config = dict(
    n_layer=13,
    d_model=160,
    n_head=2,
    n_kv_head=2,
    head_dim=64,
    d_mlp=640,
    vocab_size=2048,
    activation='squared_relu',
    norm='layernorm',
    norm_place='pre',
    norm_eps=1e-06,
    positions='rope',
    rope_base=10000.0,
    rope_fraction=1.0,
    qk_norm=True,
    attn_scale=0.138,
    bias='none',
    tie_embeddings=False,
    parallel_block=False,
    extras=['local attention windows', 'shifted keys', 'gated attention', 'capped logits'],
    init='normal',
    init_std_qkv=0.0538,
    init_std_o=0.0118,
    init_std_up=0.0538,
    init_std_down=0.00528,
    init_out_by_depth=True,
    optimizer='muon',
    lr=0.0115,
    lr_mult_o=0.631,
    beta1=0.95,
    lr_head=0.00853,
    warmup_steps=0,
    schedule='wsd',
    decay_fraction=0.916,
    decay_shape='linear',
    final_lr_fraction=0.0,
    batch_tokens=65536,
    seq_len=1024,
    doc_mask=True,
    train_tokens=249100000,
    steps=3801,
    dataset='wikipedia_en',
)
Each number is 200 + 30 x the weight over its row's rms, rounded and kept within 0 to 999. Layers, rows and columns count from 0. The size before them is the row's rms in percent of the matrix's.

# layer 9 MLP down, 160x640, rms 0.0796, rows 0-159, columns 480-519
145,192,206,295,184,172,197,236,225,208,182,215,200,206,219,194,176,142,219,187,222,153,253,205,215,279,202,187,159,180,249,218,232,201,182,216,177,204,172,215,226
100,198,221,220,186,241,166,173,223,255,163,207,219,217,216,165,190,209,243,154,171,168,178,212,193,154,204,179,153,187,237,273,158,132,190,190,168,193,236,196,195
102,197,211,167,176,141,209,159,185,176,201,237,186,205,225,187,223,174,164,160,217,205,174,251,202,231,188,187,202,200,247,172,214,174,260,147,202,153,174,191,194
105,179,193,156,194,212,218,190,210,188,188,223,220,221,257,206,251,207,194,212,180,211,166,184,197,276,208,164,205,222,246,140,211,203,223,164,209,162,175,206,185
101,192,170,182,207,136,225,189,250,193,161,211,216,215,208,170,192,197,192,200,200,209,179,145,154,177,200,214,224,180,178,189,202,198,202,172,227,207,203,171,160
101,204,251,224,199,128,208,222,144,180,179,201,187,203,214,179,205,241,183,224,177,177,184,190,219,191,214,191,225,236,254,217,216,190,152,225,243,142,193,200,194
095,239,191,207,204,152,166,170,185,220,210,193,179,222,206,205,191,183,205,174,223,205,165,187,198,219,247,250,171,216,205,233,158,198,188,201,222,200,181,201,178
100,255,217,209,209,163,172,253,220,231,262,252,210,245,214,182,179,197,172,147,199,194,199,223,200,208,177,157,130,254,198,246,145,168,228,210,189,273,211,214,239
109,171,156,259,210,238,194,276,221,241,207,215,199,264,231,197,147,206,202,165,240,181,196,228,151,255,188,186,225,213,183,179,200,192,179,228,276,192,233,199,164
104,172,230,192,204,227,162,198,203,187,197,186,179,224,194,260,201,133,223,162,249,203,236,214,234,168,162,202,211,173,161,253,227,218,201,175,201,238,201,217,257
107,264,180,149,174,175,180,194,184,193,183,196,167,210,253,213,200,224,208,216,190,229,166,180,178,174,231,228,261,236,110,197,217,211,183,201,189,209,218,202,198
102,212,178,216,183,190,157,208,182,214,253,186,216,217,203,157,209,214,182,153,228,190,179,166,200,181,167,254,231,230,142,253,213,204,185,158,165,293,174,251,199
097,188,193,229,153,182,169,221,202,203,224,156,194,176,258,189,217,209,267,204,172,188,229,179,199,235,170,221,213,194,227,175,157,245,151,174,178,218,229,225,197
104,192,192,236,271,194,194,215,278,225,226,198,227,195,193,215,201,204,152,217,175,211,229,199,219,191,261,213,170,233,180,201,204,256,218,217,166,197,236,250,202
097,145,171,155,249,178,199,206,165,186,205,186,197,198,215,230,214,161,186,201,147,179,119,203,212,190,198,166,249,181,157,180,224,192,175,218,200,221,205,162,173
102,225,193,224,159,174,199,195,181,245,210,170,195,193,201,243,198,227,205,195,224,214,218,195,235,157,173,231,240,170,117,196,186,186,230,213,183,201,229,256,179
098,185,172,156,157,154,178,223,188,193,195,217,186,218,184,155,224,195,172,161,182,214,194,244,192,211,169,189,176,160,199,165,161,217,175,200,243,244,207,199,189
099,198,193,177,200,199,202,212,198,192,243,202,245,195,221,162,201,278,202,181,245,158,162,189,187,251,237,203,214,215,172,169,193,194,222,230,232,208,164,200,261
092,173,194,222,245,198,270,186,213,242,194,208,235,206,205,151,222,231,255,205,180,203,254,156,221,201,195,179,205,177,188,244,146,209,165,241,189,219,189,185,200
101,196,209,189,164,186,211,207,208,180,182,217,173,170,177,206,203,223,155,227,169,172,178,232,189,244,223,298,194,189,219,223,240,147,207,157,221,199,177,211,148
100,207,173,196,196,226,155,239,240,196,213,174,153,227,195,216,159,166,182,204,161,206,257,202,220,215,152,175,199,234,224,241,197,237,232,186,196,207,160,207,196
098,239,261,184,172,218,241,173,166,204,147,177,155,225,177,210,235,195,178,222,227,236,168,236,211,217,228,174,173,226,226,198,211,151,172,183,164,171,173,228,216
102,240,183,184,204,162,224,200,243,204,165,206,166,184,189,183,178,181,165,183,177,214,205,218,268,221,204,226,198,178,220,169,197,191,200,206,193,171,129,186,229
099,197,163,226,224,197,173,149,178,202,185,201,187,172,182,198,190,224,177,280,170,211,244,216,170,216,216,227,193,214,218,216,244,229,230,196,206,254,220,218,244
099,264,200,213,229,213,202,225,212,195,196,174,158,188,186,172,192,236,190,124,153,182,201,208,186,196,218,228,222,191,226,178,194,236,195,183,148,205,192,233,190
099,178,163,220,205,175,227,242,143,192,208,189,189,174,200,179,152,208,218,200,167,238,228,150,153,237,213,171,230,178,165,223,203,211,212,224,275,177,180,211,171
091,220,245,202,194,207,168,187,235,218,190,213,148,188,199,220,175,226,200,261,245,167,263,184,173,187,235,172,192,162,179,191,210,183,232,207,212,167,199,265,224
102,221,153,199,207,208,185,217,192,211,169,211,219,177,185,203,213,224,201,213,197,259,213,193,211,270,216,241,163,203,190,190,141,240,189,183,178,204,231,194,171
101,177,215,154,195,243,220,145,190,212,282,213,201,250,190,159,181,238,188,162,210,198,283,139,159,207,166,211,210,187,138,186,224,223,201,243,239,195,199,142,208
094,169,208,203,204,181,175,189,194,241,210,188,156,191,219,247,195,171,170,214,228,172,173,145,160,197,184,206,216,287,191,191,245,190,182,167,178,263,205,178,180
106,215,242,178,236,173,146,183,174,193,165,203,213,182,207,199,200,187,214,210,195,223,217,194,204,238,217,187,210,205,236,200,194,188,149,263,211,149,221,188,188
094,164,161,198,238,225,182,178,179,225,286,210,202,172,226,201,173,213,235,183,141,202,207,169,217,224,147,215,190,197,200,189,239,188,205,221,165,199,251,247,223
098,188,240,187,221,221,148,270,202,170,171,212,194,223,204,194,229,190,217,207,133,227,196,151,190,155,247,162,185,180,209,201,199,185,193,197,191,167,133,183,186
101,137,194,181,205,197,239,207,186,223,204,232,256,152,207,183,194,206,209,174,183,223,187,226,195,204,231,228,257,182,217,247,171,176,220,151,147,198,225,236,144
096,219,169,206,200,220,186,131,216,200,195,226,235,201,192,220,230,178,200,165,199,232,166,215,180,191,201,194,225,219,234,205,157,159,202,226,209,249,178,135,223
103,246,182,208,163,194,233,195,178,213,217,236,204,147,176,177,214,187,259,195,233,248,200,189,245,159,198,177,170,173,244,179,215,212,226,192,190,188,238,226,179
106,181,232,199,201,188,158,143,197,169,157,201,208,181,197,200,208,214,218,201,179,210,178,205,168,189,213,141,191,154,208,171,183,224,197,186,220,211,256,199,179
102,257,257,220,163,221,216,204,170,191,204,208,234,144,199,169,175,203,161,152,136,173,158,192,214,160,171,222,205,174,168,184,169,164,182,239,188,202,243,197,220
095,169,171,160,177,177,195,166,195,172,223,210,202,247,247,216,216,226,152,164,207,191,158,200,137,184,235,150,203,165,217,186,206,191,222,180,193,143,132,246,196
094,217,209,176,205,225,239,236,190,166,174,172,199,217,275,216,216,216,248,224,218,249,221,185,174,158,168,243,175,208,251,196,173,175,202,211,213,181,199,223,223
104,237,207,207,227,232,207,239,241,229,233,186,216,217,225,204,162,172,195,241,210,220,191,193,230,207,183,178,175,161,204,182,221,241,189,231,149,202,187,225,181
098,252,226,232,229,217,206,182,149,219,215,235,210,245,212,191,212,230,173,241,217,206,172,208,195,203,164,200,224,226,229,225,243,230,217,206,214,228,253,200,179
091,204,179,220,224,215,191,223,191,231,222,236,187,161,168,186,143,214,185,180,174,225,246,183,126,147,250,254,220,201,224,139,194,185,155,230,180,217,276,148,189
098,164,219,210,197,219,193,172,218,206,227,204,221,207,230,206,173,236,185,276,234,211,224,153,157,236,176,235,201,238,191,202,190,190,205,228,210,194,252,200,236
102,165,181,214,153,178,176,176,207,233,228,183,191,232,223,167,208,129,200,233,231,183,242,125,215,154,175,235,176,214,123,152,187,220,172,188,236,247,182,213,222
103,156,193,162,191,202,224,187,184,192,219,198,213,208,194,209,227,182,178,143,206,168,218,189,161,287,177,216,213,200,179,191,194,212,225,202,179,216,244,200,232
104,209,179,184,228,184,159,175,201,254,178,267,224,212,164,230,153,214,192,233,186,204,209,235,250,195,241,182,237,239,232,177,228,231,198,241,258,220,146,194,226
100,189,224,228,194,182,184,222,164,181,192,243,228,167,188,248,227,212,207,206,176,263,167,231,166,215,220,274,233,182,241,176,235,194,180,240,269,205,198,226,157
099,195,214,193,192,199,156,207,207,197,180,221,228,251,162,186,217,199,214,201,205,179,205,203,254,181,244,162,177,177,215,191,229,201,187,229,189,181,251,149,223
098,155,235,158,174,235,243,217,200,218,227,151,178,220,179,220,198,243,188,236,223,193,226,168,208,274,205,196,207,196,202,274,199,178,221,199,231,182,187,231,177
094,185,210,164,170,255,244,209,232,186,156,211,150,158,180,187,188,212,165,204,248,251,143,241,203,222,233,230,212,205,178,241,217,242,217,217,176,184,222,200,202
103,203,237,219,231,184,169,162,257,199,228,201,234,188,161,213,220,203,207,200,163,247,214,215,243,202,162,210,236,236,180,203,219,137,202,235,195,215,228,183,230
104,157,212,212,154,179,190,199,217,210,196,127,197,191,245,174,232,213,203,222,208,217,205,212,234,193,194,197,219,192,215,168,201,210,204,219,196,245,200,210,260
096,203,182,179,255,215,223,186,250,224,211,205,169,175,145,184,163,169,176,193,259,238,237,175,142,124,176,175,215,162,196,214,227,199,228,203,223,283,235,178,193
093,153,205,246,218,225,231,233,150,213,206,207,158,193,199,197,221,129,189,135,172,194,183,172,196,150,227,240,213,206,175,223,173,212,197,211,282,158,205,148,188
102,215,226,143,231,201,226,228,142,150,207,182,208,200,160,149,218,228,230,226,153,220,191,188,193,188,139,180,228,238,172,169,199,180,219,244,194,185,244,209,253
098,164,224,151,181,202,206,238,139,143,191,219,180,164,163,192,236,185,172,189,198,214,160,183,239,203,197,272,154,203,240,257,219,234,179,184,255,163,196,207,148
106,191,258,204,235,208,186,179,189,226,196,230,151,196,218,224,179,225,227,215,213,219,157,164,188,211,219,222,241,195,223,214,183,206,236,220,202,254,205,135,156
096,205,229,215,124,145,174,174,225,217,174,221,222,217,177,187,162,206,238,223,232,197,234,234,201,211,195,234,201,173,201,207,204,199,196,216,172,181,227,202,201
099,262,201,221,217,202,171,244,186,230,227,166,217,137,205,236,211,200,131,199,174,194,164,186,207,237,190,185,192,189,247,156,192,161,180,158,211,182,255,186,201
096,191,200,183,208,220,176,158,203,213,231,193,166,209,222,186,198,201,167,208,161,167,214,209,211,206,172,151,190,191,168,186,183,181,165,217,193,181,191,187,285
106,245,206,167,180,253,256,143,201,132,202,202,187,187,196,186,218,193,188,173,156,197,204,224,232,132,195,277,256,212,215,183,264,210,209,196,164,197,208,155,155
100,219,172,205,204,198,212,221,216,206,227,186,195,163,153,187,176,297,230,167,184,158,166,196,201,182,239,214,196,224,216,204,263,203,197,241,209,194,222,208,218
104,174,184,196,218,178,229,155,238,229,217,203,199,178,204,174,227,216,180,257,179,173,151,148,224,229,208,183,194,189,230,215,191,209,171,160,200,182,141,169,220
096,216,189,196,186,166,220,201,174,182,205,173,199,229,263,277,251,219,210,221,207,218,217,193,229,227,195,227,208,184,230,206,204,165,193,150,213,225,178,212,170
103,194,210,200,166,209,149,132,233,236,174,214,204,162,206,198,229,162,152,202,222,166,217,225,212,202,188,221,137,225,177,218,232,202,245,157,179,156,195,171,185
097,191,199,192,187,224,185,193,186,256,123,202,207,186,179,221,165,193,223,250,182,191,229,193,241,161,185,183,174,232,167,201,176,208,180,207,219,218,186,170,227
099,220,195,242,229,227,172,185,192,216,139,194,181,193,219,137,193,185,164,154,177,247,161,173,205,191,234,127,221,186,213,204,191,190,243,199,183,162,209,202,193
099,197,176,218,161,227,191,240,197,256,169,204,198,199,179,185,221,199,202,178,221,175,227,205,187,181,180,239,190,233,162,173,185,180,153,205,204,212,226,169,245
102,168,159,194,189,169,168,170,241,247,204,224,254,158,208,170,175,183,205,224,202,198,212,244,256,209,182,172,110,220,214,204,181,210,219,198,157,235,209,221,192
106,255,226,229,240,222,173,179,206,182,186,153,190,160,242,236,157,178,218,181,183,198,204,291,197,259,251,204,168,226,278,264,189,192,193,167,138,160,198,221,223
094,222,192,258,255,176,219,197,199,198,164,232,194,196,172,185,217,182,251,163,182,195,149,222,210,173,230,250,204,200,247,213,252,233,174,188,164,194,195,161,207
099,243,221,196,260,212,179,219,208,208,193,207,219,199,128,221,187,150,205,208,195,221,196,227,235,205,195,169,204,197,202,177,227,258,200,186,225,190,131,181,174
106,187,180,222,226,206,188,225,196,182,204,251,202,222,230,198,234,142,224,174,164,266,163,123,200,208,197,190,205,212,213,198,170,274,248,165,222,185,178,172,219
098,238,165,212,209,215,248,223,194,219,259,218,144,225,172,185,158,135,244,212,201,219,188,203,186,223,184,189,184,193,196,199,210,176,147,164,199,169,197,191,197
102,202,233,215,221,224,179,195,242,198,195,184,238,235,165,258,152,134,190,182,219,181,237,224,243,155,178,211,164,230,211,238,165,206,181,158,228,232,212,186,202
094,206,126,167,155,196,235,223,221,178,198,147,145,195,186,196,200,202,223,191,216,191,205,260,159,234,254,217,198,215,220,155,225,189,254,203,193,190,179,181,204
098,216,180,244,202,196,201,233,216,201,231,213,194,189,159,198,161,130,188,229,263,177,193,214,141,230,189,240,174,226,186,218,205,253,196,142,184,177,215,197,215
099,162,210,238,188,162,173,216,195,235,235,206,193,145,162,156,207,164,219,183,223,180,185,208,166,198,176,286,173,182,168,191,280,150,215,219,189,209,171,228,168
097,243,274,175,211,191,205,230,178,208,200,155,185,234,196,256,213,154,226,144,151,141,192,187,234,205,201,244,181,201,207,162,142,172,161,231,214,211,203,239,227
100,240,181,183,232,198,167,172,215,191,197,180,221,199,197,224,178,204,244,181,227,241,222,229,174,191,243,194,198,204,143,244,210,188,205,207,215,242,145,212,199
100,159,233,165,159,199,181,182,170,221,193,223,192,175,184,183,237,226,188,183,153,177,161,217,179,220,182,194,217,184,210,187,229,163,202,188,191,214,206,228,216
097,209,220,222,201,228,201,204,183,228,199,208,212,214,229,243,247,220,171,177,281,186,195,247,188,164,153,206,199,163,203,217,226,278,229,240,208,162,255,257,220
097,129,168,188,185,208,185,204,225,199,223,215,228,182,153,208,233,242,165,180,228,132,175,224,158,166,210,123,185,223,175,206,176,183,181,170,235,148,155,226,155
095,250,211,199,159,213,250,202,130,150,254,184,171,231,195,208,164,185,163,238,183,260,174,205,200,138,215,185,226,217,186,221,245,148,174,192,232,208,201,174,149
103,217,184,177,177,220,234,235,163,223,236,236,202,227,194,159,219,177,211,170,189,145,186,177,180,150,195,182,163,163,192,208,180,176,211,183,199,186,203,149,247
103,266,179,145,164,191,191,227,169,222,187,176,171,206,246,216,171,224,226,257,179,199,227,156,226,229,181,172,201,237,174,234,210,164,264,189,207,208,225,193,217
099,188,184,244,188,195,206,190,156,213,206,188,243,146,223,171,245,201,182,158,208,202,179,175,212,218,187,189,198,311,199,162,198,217,159,205,173,208,219,223,158
094,204,182,228,218,178,165,259,187,206,205,250,250,211,236,146,195,192,237,214,214,172,251,154,283,191,264,214,232,240,256,162,233,231,171,156,193,195,191,221,220
097,200,196,211,214,204,203,244,187,141,177,171,195,155,247,269,212,197,233,199,244,245,194,204,259,244,165,161,222,147,216,215,199,195,165,150,184,158,208,202,238
101,283,191,163,193,225,137,207,230,227,162,202,172,157,224,212,224,196,193,238,165,226,212,209,239,195,204,197,188,183,217,191,211,176,166,182,188,196,153,210,119
101,220,199,184,176,224,198,164,220,137,216,224,256,209,181,189,152,158,205,204,206,244,248,175,222,219,202,207,240,226,213,248,207,214,239,167,233,186,172,184,194
101,177,205,237,240,204,138,198,181,205,167,143,233,221,268,176,161,236,164,199,257,211,208,184,225,185,171,150,209,180,189,193,159,221,188,167,142,218,197,236,195
099,193,246,204,165,170,245,179,184,239,147,188,223,224,157,162,171,248,205,224,230,175,211,196,246,242,232,180,212,213,241,171,203,138,163,162,215,216,191,200,234
099,142,122,184,228,216,171,179,278,202,207,163,204,240,239,223,212,186,201,148,193,214,181,169,145,186,274,197,197,144,218,189,188,192,168,197,151,203,167,204,184
101,226,178,227,149,171,199,201,225,211,164,204,246,245,163,195,200,196,178,209,194,206,224,241,204,174,192,205,210,225,224,234,170,193,191,182,212,198,188,205,234
099,188,187,208,190,225,243,235,165,164,210,169,215,153,180,174,188,220,164,154,225,161,216,236,219,211,219,217,177,182,177,149,165,258,177,257,171,200,144,191,204
107,196,237,205,238,178,219,161,200,206,249,167,183,215,239,178,230,202,215,206,220,253,146,218,215,203,177,170,226,186,171,216,212,221,138,194,179,191,240,197,205
098,191,211,152,238,210,234,188,217,201,186,195,195,182,167,204,213,247,230,181,158,145,208,189,121,263,226,173,221,215,195,187,156,229,216,238,206,185,198,217,147
100,179,208,170,228,230,140,224,242,174,207,208,241,221,200,211,183,236,202,194,154,183,170,189,196,171,200,222,202,218,213,222,200,180,172,172,205,228,176,220,196
093,224,156,213,121,179,182,174,204,181,196,196,253,237,211,170,200,213,216,228,223,210,219,235,167,201,154,245,223,163,166,205,179,178,189,184,211,170,162,178,188
100,166,223,181,181,191,204,214,216,244,259,185,183,217,228,219,184,197,227,179,168,198,172,196,174,200,168,159,194,168,161,166,203,165,213,160,173,182,210,210,160
100,234,213,157,147,179,194,151,205,192,225,176,239,176,180,199,231,168,164,199,219,182,129,184,237,198,197,191,227,226,231,193,127,193,198,179,193,200,164,235,227
098,227,192,195,219,206,153,192,189,147,233,222,171,191,176,256,178,192,263,177,199,219,163,158,186,191,168,238,190,173,183,196,167,160,167,220,259,218,169,156,200
098,172,130,201,179,213,261,188,191,173,232,204,223,200,145,177,228,171,185,159,134,191,191,207,184,216,164,192,211,221,205,215,235,180,204,191,227,155,192,202,192
105,233,206,188,210,202,217,193,228,209,195,175,153,221,239,141,184,191,201,151,199,249,181,239,246,185,193,169,164,141,165,224,243,248,178,202,231,224,229,221,226
099,180,227,172,203,204,204,199,256,176,215,178,207,201,208,150,240,227,185,254,221,198,191,224,179,262,184,186,254,227,172,203,178,154,199,212,206,202,162,212,247
105,179,157,232,227,189,216,155,221,186,196,177,161,191,195,251,173,211,240,173,189,184,146,178,168,192,216,199,202,200,216,213,197,197,216,167,221,211,209,214,203
092,234,187,203,225,219,147,181,179,225,187,203,209,197,163,240,164,249,202,180,169,238,250,225,147,227,259,203,221,243,208,199,183,248,200,160,239,231,208,198,206
099,186,167,209,217,204,236,169,152,205,241,227,253,258,195,156,207,181,205,284,172,167,185,220,213,176,215,266,152,198,176,220,156,211,206,149,191,241,168,186,194
098,245,243,182,241,255,194,185,218,218,222,231,242,190,210,235,148,198,160,233,224,197,173,199,242,205,224,234,198,173,232,161,197,200,247,222,214,138,182,179,142
096,191,245,231,165,204,207,227,209,186,152,209,263,199,159,169,205,241,194,208,202,219,281,157,227,230,206,229,175,213,179,229,208,222,227,178,150,183,249,212,206
099,208,212,223,171,131,222,222,186,191,170,223,227,156,190,262,175,162,202,241,174,176,228,232,242,239,146,223,247,184,242,214,201,154,185,238,205,210,188,212,202
102,173,205,208,212,210,206,173,205,213,149,200,159,214,200,200,149,174,198,238,202,198,170,227,217,206,218,208,206,173,252,236,167,171,224,254,162,229,194,247,152
106,202,249,217,179,165,186,206,156,252,242,214,127,237,216,254,182,212,197,209,212,192,243,201,204,143,145,171,215,182,176,205,218,219,219,162,217,203,225,183,203
103,218,199,198,187,197,186,226,199,161,211,255,153,188,195,215,240,187,216,188,242,196,190,183,212,235,240,228,175,218,260,167,188,180,198,154,180,222,177,140,209
102,150,265,210,215,186,178,183,174,217,184,263,199,188,192,230,228,168,190,180,204,183,220,226,184,158,135,179,195,180,172,225,217,293,194,217,206,222,142,169,191
091,221,161,149,190,238,194,223,185,211,216,159,212,207,185,263,162,213,150,219,216,191,170,153,219,217,186,131,189,214,162,197,207,230,231,184,196,121,139,184,222
098,171,163,201,216,209,194,213,213,229,180,208,173,192,248,212,201,122,195,140,213,212,188,176,254,178,220,226,167,211,217,159,190,207,143,223,174,221,172,175,225
095,202,201,209,230,180,194,232,209,189,181,192,220,181,214,148,207,198,157,240,180,202,217,222,216,159,258,141,171,226,208,223,202,204,200,176,218,279,169,187,249
099,149,201,202,168,182,153,274,220,163,184,215,171,210,215,215,182,215,193,250,213,253,171,179,199,130,132,238,177,165,198,171,215,252,162,243,255,194,201,178,195
095,169,172,177,219,218,187,189,214,221,164,156,186,213,209,197,200,212,217,205,197,183,220,209,179,167,205,158,176,222,174,206,210,220,251,253,211,187,234,216,219
104,204,216,185,244,222,209,194,191,252,211,229,143,185,178,235,218,220,196,215,160,187,193,199,199,199,247,175,190,176,201,251,169,230,190,197,197,189,243,191,168
100,172,161,153,156,175,218,181,218,193,190,201,216,145,231,243,218,184,216,196,148,194,205,210,246,205,221,200,210,235,178,271,167,194,235,191,183,206,136,279,189
102,183,198,197,207,212,169,197,252,197,219,114,177,210,197,183,200,181,127,196,221,193,246,203,169,235,230,156,137,169,191,178,216,192,225,191,194,169,194,179,156
094,222,137,196,199,163,200,198,130,132,161,224,122,204,194,210,201,213,212,257,220,196,197,202,203,179,204,199,237,161,168,209,204,151,200,216,247,236,308,188,231
097,165,207,217,159,177,276,182,247,207,152,223,182,189,159,188,197,250,228,204,193,168,143,187,210,233,189,192,226,194,202,241,195,230,214,182,228,221,215,208,253
102,214,205,155,249,250,256,204,243,176,193,252,213,278,174,205,178,209,186,128,218,204,247,197,186,234,155,137,161,175,214,180,139,163,246,274,152,201,239,209,227
101,208,236,189,207,242,187,195,178,239,225,168,145,202,192,168,212,219,146,199,184,157,264,207,185,180,210,266,176,196,211,186,143,183,188,229,216,214,199,252,200
103,163,194,118,187,200,189,184,188,199,196,182,192,156,199,177,188,243,234,165,134,206,209,173,171,154,175,230,188,180,191,234,256,207,184,238,205,192,168,207,174
092,207,172,234,217,221,195,234,170,195,227,173,155,188,176,252,202,192,181,202,231,212,232,261,224,159,237,198,184,246,190,215,229,181,231,243,199,160,191,197,186
100,200,230,188,190,187,167,153,202,234,233,142,227,123,185,164,137,248,219,196,234,201,207,203,193,201,215,207,210,178,210,208,225,141,156,216,215,167,218,187,174
096,196,216,250,194,233,198,188,177,197,209,208,190,195,208,169,179,229,173,212,266,194,196,167,196,218,197,185,182,225,181,218,183,179,165,186,155,199,193,216,223
102,211,209,208,159,238,237,219,213,189,235,189,201,252,168,183,212,198,250,215,194,188,212,195,145,202,194,213,157,168,236,208,185,194,203,194,224,223,258,166,202
094,211,218,225,183,202,206,172,155,201,222,140,189,202,205,228,231,230,250,222,164,193,206,205,155,180,174,191,187,206,171,153,196,206,203,184,180,199,148,246,190
103,187,212,212,255,179,246,247,191,266,178,167,237,136,172,234,209,189,244,246,252,187,187,201,177,201,174,246,152,200,218,134,191,226,221,202,188,228,271,245,180
098,147,149,213,190,206,188,191,195,193,211,183,154,197,154,194,138,226,206,159,219,142,214,203,142,219,176,148,163,179,213,165,193,149,231,183,220,174,246,184,172
101,191,192,212,192,182,187,214,200,193,222,242,208,171,203,207,229,218,208,207,211,188,170,188,195,183,178,207,270,174,205,160,219,226,235,126,214,200,237,200,167
098,222,158,227,241,207,229,178,237,187,210,208,233,215,188,227,217,183,181,270,229,207,177,235,222,226,230,165,275,190,255,227,145,196,202,215,205,224,136,213,198
100,143,161,151,196,195,176,158,176,121,159,196,154,159,205,189,185,229,170,238,159,206,207,194,150,153,212,190,211,211,185,213,167,228,207,225,232,174,181,203,224
101,230,207,207,205,206,272,225,194,184,219,178,261,190,204,164,230,169,155,216,256,224,266,224,159,226,213,228,168,165,142,163,238,247,179,187,170,239,210,232,217
102,220,197,233,208,211,194,207,210,155,187,153,219,177,201,172,234,239,294,188,237,181,211,180,175,240,204,212,170,238,195,159,182,157,230,209,190,201,220,208,184
107,211,174,236,218,218,269,215,198,199,200,179,229,166,174,288,222,231,168,195,215,212,202,240,209,176,234,149,176,218,164,171,151,246,211,214,209,134,174,196,186
100,182,220,257,165,231,166,228,171,162,199,183,164,234,221,130,189,183,189,223,209,208,213,234,261,245,206,155,227,229,262,178,180,197,170,230,187,206,204,180,173
097,189,208,169,191,187,227,263,235,214,190,208,189,183,162,229,206,209,208,245,205,178,152,137,232,211,204,166,199,231,166,230,212,213,221,163,121,134,216,150,155
108,187,204,187,182,156,187,195,201,166,205,220,255,222,217,179,228,193,227,163,146,187,223,176,204,199,204,223,256,237,160,176,213,200,277,158,233,211,234,184,212
102,225,246,166,251,193,191,159,210,180,177,236,244,198,172,214,174,182,216,162,155,181,171,196,207,177,155,194,252,156,205,222,222,224,229,211,148,211,200,184,198
096,225,207,185,190,174,203,230,215,174,167,251,224,220,210,209,282,158,203,243,163,244,190,175,183,173,185,171,183,220,173,210,213,237,189,194,239,194,203,178,193
106,173,262,193,207,191,250,176,160,198,205,196,141,170,229,167,201,214,192,158,190,163,180,203,199,178,223,198,229,256,192,146,215,233,160,208,171,209,203,175,167
104,229,199,210,165,208,207,209,229,183,145,193,258,217,235,269,198,113,202,209,182,232,250,246,200,147,195,278,222,189,187,134,219,187,172,219,183,213,137,155,225
099,234,169,194,165,205,191,199,150,202,168,208,193,211,235,173,295,193,244,204,164,177,194,166,203,258,198,210,194,185,213,216,211,201,215,176,191,147,201,220,231
099,217,175,168,175,160,253,214,210,212,197,145,214,219,192,244,222,166,163,188,161,159,173,239,175,191,193,155,161,190,227,188,153,183,222,196,239,201,166,191,173
099,179,189,186,203,197,192,210,216,153,182,237,194,190,176,169,160,196,206,175,240,220,177,266,183,169,224,221,231,213,198,210,246,222,259,247,188,193,192,207,193
094,181,241,213,237,163,268,102,190,174,201,218,169,233,240,193,171,224,265,178,201,212,186,202,177,162,165,141,181,157,244,180,202,280,220,214,165,202,140,183,192
099,170,205,233,252,201,219,200,237,183,181,240,186,227,216,195,183,212,182,226,259,145,232,232,194,191,216,187,225,160,202,188,199,224,208,201,213,229,226,179,210
101,176,189,218,233,179,235,204,187,219,158,194,202,216,206,257,217,214,221,229,238,199,195,219,187,199,256,176,190,172,158,165,204,160,195,181,229,169,180,201,189
103,208,191,208,144,201,174,211,166,136,217,205,191,192,194,145,186,209,206,236,214,215,224,220,134,170,214,169,223,232,183,216,173,186,180,228,228,186,255,231,194
092,209,201,189,227,203,204,191,206,215,199,186,194,176,211,235,221,174,240,250,205,221,199,203,201,193,122,174,169,219,226,218,185,218,160,221,174,229,223,210,214
097,244,212,200,141,203,195,232,229,162,249,169,214,252,260,207,203,177,198,193,203,211,270,169,240,205,169,195,180,163,170,193,175,149,195,221,145,251,222,185,222
097,195,246,152,195,216,212,193,222,242,221,173,181,203,173,213,236,224,165,131,235,221,184,211,193,195,192,165,215,189,196,254,246,144,212,208,181,218,218,179,198